{"num_hidden_layers": 21, "hidden_size": 96, "num_attention_heads": 3, "num_key_value_heads": 1, "head_dim": 32, "intermediate_size": 256, "vocab_size": 2048, "hidden_act": "swiglu", "norm": "rmsnorm", "norm_place": "pre", "norm_eps": 1e-05, "positions": "rope", "rope_theta": 10000.0, "rope_fraction": 1.0, "qk_norm": false, "attn_scale": 0.177, "bias": "qkv", "tie_word_embeddings": true, "parallel_block": false, "init": "uniform", "init_std_qkv": 0.0696, "init_std_o": 0.0, "init_std_up": 0.0696, "init_std_down": 0.0, "optimizer": "adam_atan2", "learning_rate": 0.00226, "beta1": 0.9, "beta2": 0.99, "weight_decay": 0.11, "lr_head": 0.00975, "max_grad_norm": 2.0, "warmup_steps": 219, "schedule": "wsd", "decay_fraction": 0.732, "decay_shape": "linear", "final_lr_fraction": 0.0, "batch_tokens": 16384, "max_seq_len": 512, "doc_mask": true, "train_tokens": 120800000, "max_steps": 7374, "dataset": "wikipedia_en"}
Each number is 50 + 10 x the weight over its row's rms, rounded and kept within 0 to 99. Layers, rows and columns count from 0. The size before them is the row's rms in percent of the matrix's.

# layer 2 MLP down, 96x256, rms 0.0949, rows 0-54, columns 128-255
101:54 43 51 47 53 53 55 50 41 55 47 42 59 50 46 55 47 59 36 56 52 56 51 55 47 27 71 69 55 52 56 45 51 29 47 50 57 57 41 61 93 51 67 46 43 47 53 55 42 40 53 57 51 51 57 41 49 52 78 48 39 60 50 67 38 65 35 56 65 58 53 53 44 41 57 44 48 62 49 55 54 67 63 27 41 46 51 59 39 38 50 47 43 43 58 63 59 53 32 51 40 36 52 40 45 50 50 69 60 72 55 44 51 50 58 55 67 41 65 54 41 52 50 47 60 47 58 46
081:49 67 45 53 72 65 60 50 56 47 39 41 31 50 42 45 40 43 39 43 58 52 60 44 69 53 44 43 59 53 49 37 50 47 61 57 42 29 43 46 56 59 49 44 67 37 62 39 47 49 49 46 60 57 54 57 54 54 70 52 39 48 57 59 56 57 55 35 34 40 42 52 41 52 54 50 53 40 67 40 54 54 51 63 44 37 46 59 40 52 47 56 48 46 79 54 51 47 55 64 48 59 44 36 44 51 42 38 40 48 49 57 45 63 50 28 65 45 43 53 51 49 49 31 45 63 38 56
079:46 47 48 42 56 52 59 49 49 55 68 51 49 48 36 47 45 63 38 42 41 45 49 53 56 58 44 62 52 47 56 42 50 56 66 55 49 37 41 70 69 55 58 69 53 70 59 37 48 74 72 61 52 46 68 49 28 66 28 34 54 69 65 53 50 56 49 50 50 45 54 50 43 57 46 67 53 48 49 50 50 53 42 52 47 60 46 42 37 51 54 53 54 29 46 52 63 53 50 34 46 47 52 49 52 42 47 48 50 47 52 82 58 57 48 53 59 45 58 48 41 59 60 56 18 52 40 42
101:54 51 54 43 33 34 37 51 55 47 43 52 53 49 42 44 47 36 54 29 56 53 59 54 56 71 36 63 67 41 48 72 49 40 50 40 60 59 45 50 58 51 54 40 45 36 50 57 71 40 73 49 45 35 38 53 56 46 55 56 73 35 57 39 49 54 55 49 30 43 41 52 62 43 39 50 48 43 28 49 61 49 45 54 55 55 43 32 53 26 51 59 44 53 56 41 29 48 67 43 62 51 44 47 51 50 61 30 53 38 41 46 57 29 54 43 38 39 52 35 51 63 59 48 54 44 70 62
091:60 56 74 53 59 55 56 50 47 44 58 47 43 49 55 59 50 47 56 53 47 64 44 68 49 67 51 73 46 39 56 43 49 49 36 42 46 43 51 47 54 65 47 53 55 53 47 37 29 59 23 53 53 28 66 41 59 71 43 52 47 49 64 43 51 61 37 41 68 35 53 38 61 59 52 56 31 48 64 52 46 44 48 48 64 61 51 40 72 65 53 60 51 54 47 31 53 58 44 71 43 54 49 70 70 58 54 67 50 47 50 57 55 57 42 48 53 55 54 44 53 60 53 22 52 48 59 47
105:57 25 48 44 72 44 55 49 65 42 46 54 49 52 67 64 34 42 72 41 48 48 42 74 42 59 66 57 60 57 46 52 49 48 52 52 49 39 51 46 56 52 61 47 42 57 68 31 45 51 39 53 48 45 62 57 64 47 48 40 60 56 57 35 38 58 61 66 33 55 57 42 52 44 47 49 50 57 57 44 52 47 54 43 48 42 54 52 44 49 51 52 33 72 48 53 39 45 63 42 44 61 48 56 73 44 49 55 62 21 47 55 48 67 49 46 55 26 56 50 42 66 58 34 73 36 64 43
090:39 66 46 45 45 54 38 49 70 53 66 46 45 47 50 64 54 46 57 48 57 68 34 35 63 45 44 60 55 50 41 38 50 55 50 66 49 40 60 41 50 63 50 47 48 38 37 39 62 58 44 48 41 55 48 44 63 41 52 60 50 51 44 42 53 61 42 62 50 52 41 43 70 55 59 41 54 45 61 52 49 65 47 49 64 68 55 48 49 39 52 52 56 51 38 45 61 41 56 33 60 56 67 46 59 59 51 53 43 44 67 40 52 42 52 49 60 67 46 50 42 47 37 26 29 37 45 33
104:57 47 50 73 60 72 42 50 48 53 43 42 62 51 48 57 33 60 64 54 53 47 64 59 37 52 50 35 53 36 49 56 50 38 48 38 44 64 49 52 55 41 60 59 61 55 64 41 45 67 26 71 58 41 54 56 41 41 43 56 59 48 55 41 48 62 48 45 57 48 72 58 64 59 43 55 47 40 68 56 52 53 74 41 55 50 52 67 60 40 50 49 56 42 65 29 43 45 46 34 44 58 38 53 54 43 50 63 49 58 43 67 42 72 55 37 54 51 34 42 51 44 47 61 49 55 41 45
089:56 56 62 32 49 38 60 51 41 45 48 45 51 50 81 48 38 73 60 37 18 36 57 57 48 52 60 43 53 48 37 61 50 63 44 70 65 51 51 78 61 58 44 47 62 50 55 39 48 46 54 51 47 37 48 42 36 61 48 47 47 57 27 59 59 36 53 36 63 33 51 48 69 52 44 68 35 56 58 64 49 45 48 50 63 53 49 44 64 50 42 48 56 36 54 60 54 50 54 41 47 53 46 48 53 52 59 48 59 33 33 61 61 60 46 58 51 54 53 53 53 56 52 46 53 69 30 64
105:57 58 62 54 40 58 68 50 41 52 61 52 54 50 61 48 42 45 52 45 44 31 50 62 48 47 47 61 47 37 55 53 49 46 58 51 43 54 37 62 61 54 44 52 67 61 59 39 44 58 23 41 55 36 57 42 38 70 57 41 40 60 49 34 46 42 37 51 65 53 51 72 49 45 51 41 45 62 52 55 45 55 36 58 51 22 48 47 58 38 58 45 68 51 76 37 80 51 70 57 42 49 55 63 47 63 48 50 61 35 44 63 41 41 41 68 49 41 42 42 42 49 50 46 45 45 39 48
089:75 65 56 36 53 51 72 50 50 54 45 50 49 49 48 48 44 60 46 45 56 38 37 53 58 31 41 57 44 42 64 58 50 43 48 60 47 55 32 31 49 38 41 38 55 50 35 51 50 36 50 38 45 45 53 39 50 75 50 44 43 69 46 59 49 35 41 32 75 36 44 43 38 59 42 48 47 61 55 48 52 63 56 39 45 60 45 36 55 58 46 44 60 46 35 44 60 39 44 39 42 44 58 53 51 42 46 58 50 45 40 56 27 46 43 60 53 40 42 56 50 30 58 45 63 55 53 51
093:33 21 42 43 48 59 49 49 53 46 47 53 47 51 38 39 54 54 47 39 31 43 34 59 44 52 46 44 47 36 34 51 49 40 54 41 53 54 48 52 88 67 35 58 55 40 70 50 71 59 30 54 43 59 48 45 55 33 48 57 49 42 43 46 40 33 57 67 42 46 68 41 45 42 57 49 49 34 43 50 52 35 47 41 44 50 50 36 49 55 45 51 56 57 67 40 58 53 57 51 62 54 45 48 50 42 36 44 60 54 20 45 37 31 49 51 50 38 48 44 46 50 48 30 53 44 61 52
101:60 40 60 40 47 28 49 50 33 54 53 43 55 52 33 52 59 42 43 42 64 63 54 52 64 46 36 63 41 56 48 44 50 48 41 44 59 37 63 54 55 48 38 41 47 40 54 65 56 57 57 48 58 40 65 45 49 70 65 49 52 41 42 57 64 25 42 32 62 54 34 55 47 44 50 42 54 55 43 43 47 64 43 41 53 60 43 38 46 43 51 50 57 67 39 48 54 36 60 56 63 52 49 37 37 42 56 32 61 44 40 48 37 42 60 58 48 73 47 42 48 59 31 34 58 50 56 44
105:47 47 40 66 40 42 50 49 66 52 52 60 57 51 53 56 70 49 29 42 31 69 52 34 55 64 53 52 57 51 65 62 51 49 65 52 51 46 46 72 65 61 57 52 47 39 62 50 41 46 44 38 39 53 39 53 52 51 45 36 66 45 36 38 44 51 51 39 52 43 48 54 34 64 52 54 51 52 44 48 49 34 42 52 49 46 50 30 47 26 61 55 34 38 58 40 40 51 54 47 32 66 47 63 57 60 57 47 53 72 48 54 32 61 56 36 57 54 53 52 42 51 62 51 51 44 47 44
145:36 50 53 52 41 31 62 50 48 51 55 39 40 51 36 62 34 40 70 54 59 44 50 58 54 54 56 66 35 24 65 64 50 45 44 40 49 35 51 33 51 54 41 57 54 59 32 40 40 39 56 38 37 67 47 52 34 46 67 45 63 36 51 44 50 51 48 44 50 43 51 67 49 49 59 40 40 59 42 44 49 47 44 40 44 40 46 50 46 50 51 51 42 44 26 50 60 47 63 60 42 42 52 65 55 43 41 53 50 50 50 32 59 59 63 52 70 20 57 64 42 48 56 43 46 60 31 48
089:57 65 48 36 34 58 67 50 55 46 51 43 55 50 48 53 56 46 54 68 58 48 51 72 47 37 50 45 59 55 53 45 49 59 28 41 45 55 52 44 51 59 61 42 63 50 66 41 51 69 42 61 50 46 56 50 37 41 64 65 47 62 50 60 62 37 52 48 27 45 48 29 50 52 57 49 69 59 56 70 45 51 53 51 40 52 52 81 48 29 50 47 60 43 50 41 57 48 35 52 51 48 48 41 59 53 47 53 54 61 46 55 60 54 39 70 58 45 45 33 45 35 53 58 40 58 48 42
091:57 35 75 49 52 46 46 51 70 49 40 50 61 51 41 55 34 47 50 71 44 54 65 66 42 32 57 54 53 47 42 45 48 29 36 54 56 54 55 27 47 69 54 47 47 61 55 39 45 35 51 22 45 34 25 40 71 36 49 37 53 49 62 54 64 37 48 33 47 54 43 62 38 50 51 34 42 43 45 48 44 65 46 50 64 48 54 55 51 62 51 49 51 47 42 40 54 46 41 40 53 45 50 63 49 47 43 46 35 47 61 45 70 59 56 51 46 40 64 59 43 34 51 46 52 46 34 51
081:47 60 45 56 53 43 65 51 53 54 53 40 50 49 43 58 54 39 73 33 63 44 39 72 43 51 49 51 37 37 75 47 48 62 34 51 55 38 56 74 46 71 40 34 51 53 41 51 59 53 38 54 41 60 48 49 67 42 57 37 50 47 46 68 63 55 53 37 45 37 46 64 49 51 42 45 48 45 53 39 46 53 54 42 35 31 49 41 81 78 49 56 24 39 36 41 45 45 47 43 55 52 59 33 41 35 55 44 55 38 34 61 49 70 57 57 44 62 60 47 54 55 52 48 55 60 57 44
111:43 46 37 57 49 50 48 50 59 44 46 45 62 50 34 44 49 59 36 33 51 43 43 62 33 64 70 66 31 46 41 38 50 60 48 66 50 65 49 58 46 29 44 39 51 63 62 34 43 66 54 40 48 63 44 48 61 59 49 56 73 25 60 60 48 54 51 52 56 52 49 38 43 62 29 50 53 40 65 56 47 51 55 55 49 65 42 54 57 40 47 50 52 60 37 56 49 49 72 76 48 54 43 54 67 52 48 66 44 33 54 53 61 62 59 37 58 35 46 58 40 65 66 52 75 28 49 48
109:54 55 51 46 49 35 65 50 54 49 51 39 40 49 49 46 58 61 45 58 65 51 62 46 43 50 48 48 48 45 25 51 50 58 45 56 57 50 46 38 54 41 51 45 64 43 52 50 64 68 82 33 51 31 61 47 47 41 46 66 50 52 40 54 49 48 43 45 62 51 57 51 53 45 41 45 30 68 39 46 44 59 39 53 49 65 53 46 50 52 54 48 21 42 66 61 71 52 44 53 31 56 58 48 43 47 58 51 55 62 56 37 41 42 47 62 49 49 60 60 48 40 44 58 56 29 48 61
114:49 47 56 60 39 49 44 50 60 45 62 41 34 49 63 54 52 43 74 27 47 52 49 41 42 45 46 38 47 29 63 53 50 42 58 63 44 52 37 46 48 32 41 45 59 35 49 44 69 51 55 42 49 50 52 60 58 56 36 42 29 38 41 48 50 68 54 49 44 36 43 53 51 50 36 33 69 51 47 46 43 40 51 70 44 58 58 44 59 66 54 46 58 64 45 45 25 41 59 29 57 60 49 48 57 56 49 44 48 32 28 46 58 62 56 74 44 64 39 68 63 75 56 47 50 66 40 57
099:45 55 49 48 55 40 48 51 75 48 34 46 41 51 48 42 39 55 48 58 69 57 48 43 44 63 67 39 38 41 49 52 50 54 68 42 43 42 56 39 55 56 51 39 64 46 60 46 46 57 55 78 45 43 42 59 81 48 56 51 56 35 49 75 52 56 46 40 48 49 46 43 35 54 51 49 48 51 36 41 51 56 49 42 44 53 49 22 50 52 50 54 34 46 38 55 58 45 43 60 41 45 57 39 57 51 58 35 54 64 67 56 48 44 49 40 49 53 42 72 42 51 43 47 43 68 42 58
102:37 54 67 42 57 45 64 49 52 45 59 57 44 49 52 54 50 54 52 37 57 58 60 40 54 25 56 36 61 63 54 46 51 41 55 57 48 62 53 44 44 28 44 56 52 55 56 55 56 46 70 43 66 40 63 55 82 67 43 48 32 65 38 58 60 36 55 43 62 53 56 42 51 49 59 49 50 55 56 42 47 49 44 42 46 37 44 66 36 45 49 46 48 49 32 72 40 44 45 66 42 52 50 50 49 57 47 44 59 46 46 66 53 47 29 61 53 53 47 47 65 57 41 68 56 61 52 49
090:66 51 61 59 57 37 49 51 67 46 52 50 42 48 47 47 47 42 58 52 41 60 55 58 49 71 49 57 43 43 60 63 50 44 64 60 43 53 52 69 39 38 36 47 46 66 34 40 45 44 54 43 51 61 46 48 49 53 43 38 74 59 55 47 42 59 54 39 47 53 46 58 54 63 53 55 36 46 48 50 50 67 59 66 42 51 57 71 41 49 46 47 33 46 49 55 46 45 43 40 34 67 60 63 49 50 61 46 47 50 64 43 52 45 59 50 46 44 58 53 33 55 57 48 53 56 45 35
092:68 47 45 44 59 68 34 50 75 45 60 48 45 50 57 42 72 32 46 63 36 46 36 36 52 54 60 51 43 42 47 64 49 50 56 39 51 55 56 51 69 34 62 46 48 46 20 53 62 62 57 41 48 41 62 58 63 53 39 57 54 25 65 35 54 37 44 76 66 38 40 39 35 44 39 57 51 23 34 54 45 47 26 53 57 46 55 35 47 51 47 44 60 41 70 52 34 41 43 48 35 51 46 48 39 51 50 39 51 50 53 58 39 42 50 59 39 43 43 60 36 52 52 62 43 45 71 70
097:66 46 47 51 67 52 44 50 36 49 52 49 58 48 32 50 36 60 49 71 38 35 44 54 49 58 29 44 60 51 60 45 49 63 42 49 44 42 42 69 45 44 62 46 34 62 39 64 40 65 46 57 43 39 63 62 32 44 32 35 43 35 42 43 53 62 49 53 50 38 46 69 42 60 40 58 61 55 44 60 55 35 42 51 49 43 50 34 56 57 50 49 48 48 54 48 55 42 22 66 51 47 38 59 52 66 52 39 42 65 52 57 38 67 44 50 48 45 51 56 57 39 71 41 47 60 52 55
109:33 75 56 47 47 46 60 50 39 49 42 60 51 50 42 32 47 56 65 28 29 23 50 59 37 61 36 55 55 49 54 69 49 65 36 55 43 58 53 61 50 49 44 58 55 55 56 48 40 56 32 44 40 62 42 59 35 60 50 51 51 51 54 25 40 25 56 36 44 48 48 66 53 54 56 65 58 55 49 42 51 63 46 60 51 47 40 62 60 43 56 49 48 56 49 33 40 43 80 62 49 48 29 51 57 50 49 57 44 49 54 48 28 55 59 43 59 49 56 56 34 73 59 46 66 32 25 35
092:57 51 60 39 52 55 48 48 71 50 58 51 32 49 39 46 55 58 59 59 64 38 68 35 34 61 53 57 43 41 58 58 50 66 52 47 57 64 43 48 75 62 50 49 56 45 54 64 51 69 31 46 30 43 44 29 36 50 67 47 54 57 32 38 62 73 46 39 41 46 57 62 47 51 41 44 61 60 33 45 49 63 61 52 46 62 53 66 48 45 49 53 40 65 44 47 52 50 59 61 50 44 40 33 42 53 48 67 37 30 45 49 48 39 53 37 47 50 45 53 51 61 45 57 25 60 48 57
093:60 49 54 59 61 41 44 49 32 54 43 51 49 48 51 36 54 54 58 38 69 42 48 62 55 53 32 63 39 41 47 45 49 46 56 46 55 48 43 46 50 52 52 37 54 64 40 50 36 47 53 72 52 40 47 40 54 66 52 67 51 50 78 58 62 43 51 53 51 58 52 39 48 41 48 45 44 49 50 60 53 40 53 41 53 38 57 59 38 47 51 58 39 41 57 53 84 56 70 61 42 33 41 43 61 61 59 51 52 44 58 36 54 47 52 52 45 62 39 39 39 60 54 65 34 62 40 36
095:48 51 54 40 52 41 44 50 55 50 49 60 51 50 48 42 62 51 58 62 72 54 49 43 73 78 48 39 62 63 50 52 50 50 42 31 48 51 33 28 65 52 46 41 64 62 60 51 35 50 54 44 50 64 56 61 36 63 61 41 58 62 39 49 41 47 18 29 44 62 29 64 36 47 44 42 45 57 52 37 50 55 56 50 38 52 55 62 34 59 51 52 58 37 47 59 23 41 58 66 52 38 58 37 50 42 53 66 52 53 41 48 57 27 41 40 50 61 36 52 31 57 60 54 34 63 40 46
094:48 32 69 54 53 38 42 51 37 44 39 58 53 51 47 51 37 49 58 57 29 35 53 57 54 56 60 38 53 43 42 72 50 53 37 39 57 43 54 42 66 40 63 45 44 42 50 40 45 35 33 49 40 43 58 49 55 54 66 50 30 39 51 50 45 61 47 49 48 67 47 46 54 59 46 47 57 38 64 46 57 38 43 49 50 48 52 54 65 61 50 53 57 58 66 29 64 53 35 51 56 45 47 69 59 54 49 42 51 28 64 21 62 53 39 52 68 37 51 49 60 43 65 44 43 33 49 69
103:45 44 57 37 43 53 41 49 53 48 54 41 58 50 40 28 60 45 37 45 46 18 46 55 36 40 57 57 30 44 34 65 50 47 38 61 57 24 48 61 53 54 68 34 44 35 59 51 43 52 55 34 61 66 41 46 48 61 45 60 43 60 47 49 56 35 52 73 51 51 50 39 35 45 54 55 34 41 55 49 49 61 55 55 61 39 43 51 56 66 49 51 82 47 86 58 65 57 50 52 62 47 38 58 49 50 42 56 46 58 63 39 44 40 35 46 36 66 34 64 47 47 45 65 27 49 43 50
093:51 76 47 60 51 55 68 49 66 48 58 49 54 49 42 31 35 42 55 55 44 46 56 46 43 55 59 35 51 55 48 71 50 56 54 57 42 45 46 46 40 40 39 57 47 46 49 54 33 46 32 62 38 65 45 50 50 54 43 76 58 37 52 39 48 54 56 52 55 53 69 42 76 57 45 39 52 51 55 41 45 32 55 56 63 55 53 81 66 46 49 43 44 50 43 52 32 38 57 23 55 47 61 53 53 65 37 59 47 50 68 43 41 51 36 59 51 54 68 56 61 54 48 38 35 43 53 59
120:55 34 48 55 53 75 53 50 46 56 50 53 55 52 46 64 47 44 41 49 49 31 58 53 34 43 64 53 47 47 53 49 50 56 42 50 49 51 50 49 50 61 56 62 56 51 57 48 52 69 58 46 46 65 71 39 57 67 53 78 45 76 54 54 63 77 49 41 40 44 47 49 65 49 34 54 39 40 58 42 51 54 71 73 37 51 40 45 41 29 50 48 67 44 63 66 49 56 52 52 45 55 55 31 55 42 51 58 54 63 68 40 34 73 49 58 51 34 53 41 54 48 70 44 52 60 63 40
102:43 62 48 47 67 38 49 50 39 48 45 51 52 51 42 51 60 57 56 49 60 51 37 62 49 50 65 59 31 54 37 55 50 45 43 62 56 52 54 49 38 71 50 45 44 55 40 28 45 56 56 54 52 40 55 44 49 46 49 56 26 42 58 56 48 44 44 54 37 68 56 32 57 49 53 50 44 26 84 44 52 61 44 53 44 71 43 59 50 41 50 54 47 26 78 50 60 52 50 57 73 58 63 57 60 42 47 54 58 37 55 49 33 52 33 54 47 54 37 44 55 44 47 49 49 63 51 36
145:63 33 42 55 52 36 63 50 41 49 41 52 51 49 43 47 49 45 56 40 45 51 55 55 55 45 64 68 53 41 64 47 51 50 64 73 53 53 57 36 42 66 48 44 53 61 25 66 34 40 41 27 62 50 51 44 36 57 36 56 41 58 73 48 40 37 47 58 39 51 39 47 50 51 46 36 39 67 37 61 53 50 40 56 48 51 51 41 50 46 52 50 62 42 55 41 38 57 71 37 53 38 70 51 24 58 48 61 59 47 44 08 44 32 49 57 46 28 60 50 50 61 43 68 43 40 46 50
089:49 47 56 43 47 44 35 50 37 50 46 67 55 49 63 60 41 52 55 51 57 44 45 52 56 73 45 57 48 41 36 25 51 61 52 39 55 45 56 56 50 40 55 48 32 64 48 58 44 60 34 38 40 47 53 43 43 59 20 49 67 53 41 44 62 52 38 53 55 60 46 40 64 63 34 66 58 69 33 56 55 55 60 51 51 69 51 46 50 53 54 49 59 58 60 38 60 47 53 68 58 39 59 64 48 39 41 64 49 53 63 55 62 52 33 53 45 66 40 57 59 42 66 55 55 50 52 57
086:73 44 32 53 45 48 52 49 30 50 55 55 57 51 47 56 42 31 57 51 75 63 60 59 43 40 45 73 39 66 47 31 50 56 66 51 57 56 52 76 50 71 60 52 45 50 41 41 45 52 38 50 50 44 57 34 40 44 63 47 37 45 44 43 46 50 61 21 41 45 69 51 50 52 52 64 57 54 67 62 51 44 41 59 53 43 48 46 38 45 50 61 31 25 32 54 43 58 42 47 34 52 44 54 49 57 53 58 45 49 62 46 55 42 52 66 65 46 49 60 52 43 38 52 53 55 70 49
086:39 46 55 47 43 43 39 50 32 52 50 51 62 51 58 49 53 55 39 62 52 52 60 42 59 26 53 54 47 50 42 42 49 41 41 56 54 66 55 43 67 65 53 56 63 44 50 56 58 71 28 38 50 60 52 50 65 47 37 72 47 40 57 51 57 41 43 47 57 55 62 49 68 47 45 50 52 55 51 51 50 65 36 60 62 59 47 81 49 49 52 51 36 42 44 50 65 55 70 46 47 54 33 51 56 61 52 63 44 27 58 57 46 55 53 42 59 44 54 57 24 57 42 42 40 57 28 59
093:66 42 60 48 44 37 50 50 31 57 48 49 39 52 55 53 50 51 47 56 60 46 64 53 54 47 38 53 58 55 68 67 51 41 45 75 48 42 54 60 41 58 54 43 49 50 50 69 47 61 45 38 66 49 63 41 56 51 51 41 36 55 53 37 66 30 45 52 58 39 43 53 45 50 44 63 29 42 38 56 49 53 74 52 51 38 49 57 31 58 52 58 35 52 53 55 67 41 59 67 59 42 46 42 48 44 48 54 51 70 38 42 40 50 37 51 55 49 48 33 51 38 33 71 62 57 51 76
091:39 30 60 52 49 41 54 51 52 57 52 54 53 51 53 40 53 52 63 56 54 50 43 53 52 58 42 53 58 32 57 70 51 59 51 52 45 40 53 36 59 46 29 51 36 56 32 60 51 67 62 49 44 42 76 54 54 50 40 64 47 23 40 33 51 33 42 53 50 51 49 52 67 46 57 53 64 35 56 60 45 35 49 45 46 64 59 49 47 56 51 48 33 72 48 47 48 47 46 48 59 68 53 52 50 43 52 44 40 40 49 44 58 49 58 55 46 53 63 46 52 40 44 47 76 35 39 61
105:47 62 50 51 55 44 46 50 62 56 50 43 50 51 32 54 37 23 51 54 73 45 64 36 47 59 62 41 47 64 53 26 49 56 33 24 45 41 52 58 54 51 54 45 68 42 37 43 52 46 39 32 53 56 44 53 37 35 61 60 25 50 42 57 56 64 50 60 64 48 44 56 64 44 56 60 35 48 56 68 51 42 46 57 55 30 53 76 66 45 55 49 54 28 51 41 52 55 42 50 45 54 39 46 57 40 44 56 26 42 48 54 57 56 38 53 36 54 45 60 52 26 57 62 45 55 72 37
122:47 41 49 40 50 62 60 51 54 54 52 47 53 50 61 50 43 57 41 52 50 65 50 60 45 38 52 59 46 64 43 29 51 35 57 42 59 57 47 49 29 52 60 44 44 58 40 36 55 63 65 58 67 41 72 52 66 54 43 45 46 61 46 65 51 60 51 60 74 55 36 58 51 48 41 48 40 67 45 54 56 52 42 37 44 32 48 66 73 58 47 50 50 57 44 57 47 50 39 40 42 48 49 36 65 48 47 42 53 39 64 51 68 65 46 69 59 35 43 51 49 54 33 17 57 41 67 51
090:39 58 44 64 46 59 61 50 59 48 55 41 38 50 52 54 43 58 50 61 41 37 54 31 57 45 66 45 48 72 56 61 51 45 59 40 52 42 42 65 59 44 56 59 46 59 53 48 46 45 51 59 52 65 50 57 57 21 48 44 61 44 57 42 60 50 52 33 56 53 43 43 53 45 64 67 50 49 36 63 55 38 57 49 58 64 45 33 28 43 57 44 73 51 60 58 63 44 51 37 45 54 57 60 41 38 51 42 60 62 33 69 44 61 41 37 25 64 34 65 47 61 49 54 42 43 52 48
096:43 48 21 46 54 42 51 50 31 48 45 58 48 48 69 53 44 48 51 53 41 37 44 45 33 43 44 51 43 41 50 38 50 70 44 42 41 51 46 58 37 38 39 51 65 76 22 51 49 52 49 38 49 45 49 54 55 48 49 54 58 59 46 39 43 53 51 61 57 42 70 47 57 47 53 66 43 44 54 59 47 44 41 34 35 40 51 30 34 70 45 54 58 47 42 61 58 54 48 55 45 68 50 68 50 55 56 43 53 45 27 65 37 64 46 49 51 57 42 38 52 51 60 56 61 34 67 43
107:40 40 48 54 42 56 47 51 36 55 47 45 59 51 44 56 68 43 36 42 54 37 48 40 45 57 63 49 38 70 76 45 50 41 33 49 34 47 46 37 62 46 51 42 54 50 37 52 55 54 47 49 48 49 56 55 35 63 72 59 38 38 58 60 47 43 43 24 48 46 37 64 37 51 41 51 46 39 54 69 42 42 40 57 38 47 53 41 57 48 57 55 36 52 48 50 64 49 46 59 60 57 44 48 61 38 46 50 52 56 72 41 48 63 54 63 38 49 52 58 59 51 51 53 46 63 51 28
101:52 52 62 38 45 67 40 51 49 42 46 54 46 48 54 56 52 64 43 47 47 65 50 39 69 43 70 33 67 48 68 60 49 40 58 57 41 49 40 42 40 17 54 51 33 55 58 41 52 26 55 46 56 53 36 44 46 54 26 40 61 64 53 48 48 56 57 55 57 35 47 50 32 46 48 58 64 33 44 47 43 47 57 45 54 55 56 39 39 61 52 44 51 54 35 62 35 45 57 40 49 73 51 63 49 48 51 62 39 55 27 53 53 44 41 46 47 42 61 38 39 62 56 43 42 27 29 44
110:51 39 66 67 49 56 68 49 44 49 45 45 56 49 54 57 44 55 52 58 32 66 44 30 56 50 52 51 68 50 43 43 51 58 40 43 44 61 57 31 37 49 53 41 50 45 44 45 37 69 55 51 42 66 60 38 53 52 46 57 39 58 58 73 59 60 34 52 45 57 41 48 47 60 49 52 49 49 49 48 46 58 57 53 60 62 58 66 53 38 50 52 43 51 35 57 52 46 52 26 44 50 49 63 56 43 49 66 56 74 37 56 30 46 52 42 57 62 45 44 39 48 36 31 36 50 48 55
103:27 50 37 53 47 53 62 50 54 51 50 48 43 52 46 60 49 69 32 45 47 55 50 51 58 49 59 43 39 47 63 76 48 29 42 50 54 45 46 37 52 38 52 65 56 53 29 49 60 55 61 31 67 64 55 59 42 44 43 60 54 65 39 39 48 46 61 69 36 29 54 52 49 44 62 32 51 29 51 57 50 32 45 58 32 38 48 56 48 31 42 55 64 71 48 46 22 53 57 54 54 54 43 59 51 45 52 57 52 67 61 46 61 55 69 58 39 47 65 39 49 55 45 52 54 38 44 57
092:50 55 45 30 51 64 58 50 58 56 56 52 56 48 37 66 52 39 46 57 51 38 51 63 43 47 58 44 41 55 45 61 52 55 46 43 56 54 40 45 58 63 58 49 70 54 45 59 52 64 58 58 39 44 62 54 63 59 45 53 37 42 44 48 52 43 57 67 46 52 59 35 40 47 51 49 60 48 52 43 57 58 50 45 67 57 33 43 48 42 54 50 49 58 53 47 46 55 38 63 53 36 46 25 40 44 58 53 48 49 49 38 59 56 23 43 49 51 57 48 50 41 59 49 46 40 60 50
091:49 42 57 54 59 65 42 49 24 54 56 57 46 50 67 35 80 52 49 44 51 53 53 42 56 46 43 47 52 58 46 41 50 39 69 50 54 49 40 50 47 53 52 46 45 41 38 39 29 68 32 53 53 44 56 25 51 53 53 31 60 41 57 39 46 56 49 49 54 39 58 55 60 41 58 50 51 39 53 37 43 55 46 56 39 62 62 47 41 40 49 38 49 55 58 44 42 45 59 72 28 50 47 76 51 57 48 49 47 54 40 22 57 48 61 45 52 54 47 42 37 40 35 55 41 37 49 53
106:31 37 64 56 41 73 45 50 67 46 46 57 51 49 56 45 43 55 58 54 63 53 62 69 46 40 56 35 53 53 67 73 48 49 62 57 50 47 61 32 49 43 53 37 29 64 58 57 62 62 45 57 45 52 58 50 56 50 51 62 59 45 35 55 41 59 56 56 58 42 40 63 55 46 33 51 50 52 42 49 45 51 49 36 45 75 55 37 45 32 49 55 37 38 46 55 44 55 42 35 42 61 51 28 63 29 61 25 39 53 57 42 48 43 62 71 52 54 57 35 39 42 37 55 75 44 47 68
098:46 62 51 62 51 55 51 51 51 48 58 52 47 51 64 40 85 54 57 43 38 64 51 40 58 49 60 67 47 49 66 45 50 57 53 46 53 42 40 49 49 52 52 48 68 51 30 52 50 68 52 47 53 35 65 55 50 49 47 51 50 31 46 52 48 43 47 46 44 46 57 69 76 53 57 55 50 41 35 51 48 66 56 44 48 43 51 42 42 71 57 39 54 33 49 65 62 45 66 44 26 54 45 61 47 50 46 42 42 42 51 41 48 65 53 54 48 53 52 43 41 46 33 42 44 52 34 47
090:51 40 65 48 45 34 67 51 45 46 54 56 51 49 53 35 64 53 61 38 53 48 45 71 48 50 48 62 54 49 51 48 50 47 55 54 52 45 58 76 46 41 44 50 32 65 55 48 43 71 45 56 53 43 54 40 61 64 39 36 50 82 55 45 67 49 43 52 53 51 37 48 53 70 41 50 52 65 54 41 50 71 57 37 45 35 51 58 58 46 47 50 36 45 44 53 50 50 70 48 53 49 67 52 41 47 60 38 61 36 64 46 52 54 62 61 50 57 57 31 51 61 45 58 55 48 35 48
094:67 57 47 62 69 62 49 51 56 51 54 49 50 52 43 32 38 45 62 25 48 60 61 63 52 53 50 59 45 75 52 59 51 51 53 31 51 55 42 52 40 45 48 69 61 61 71 46 35 48 71 65 67 48 50 31 29 36 41 68 50 52 58 33 41 66 69 37 47 48 45 48 45 47 61 41 57 46 59 31 53 57 59 58 57 60 63 52 55 43 50 47 50 60 35 65 40 57 60 61 53 42 44 48 59 49 64 56 37 34 62 63 70 35 46 44 41 52 55 31 62 63 56 49 47 37 58 36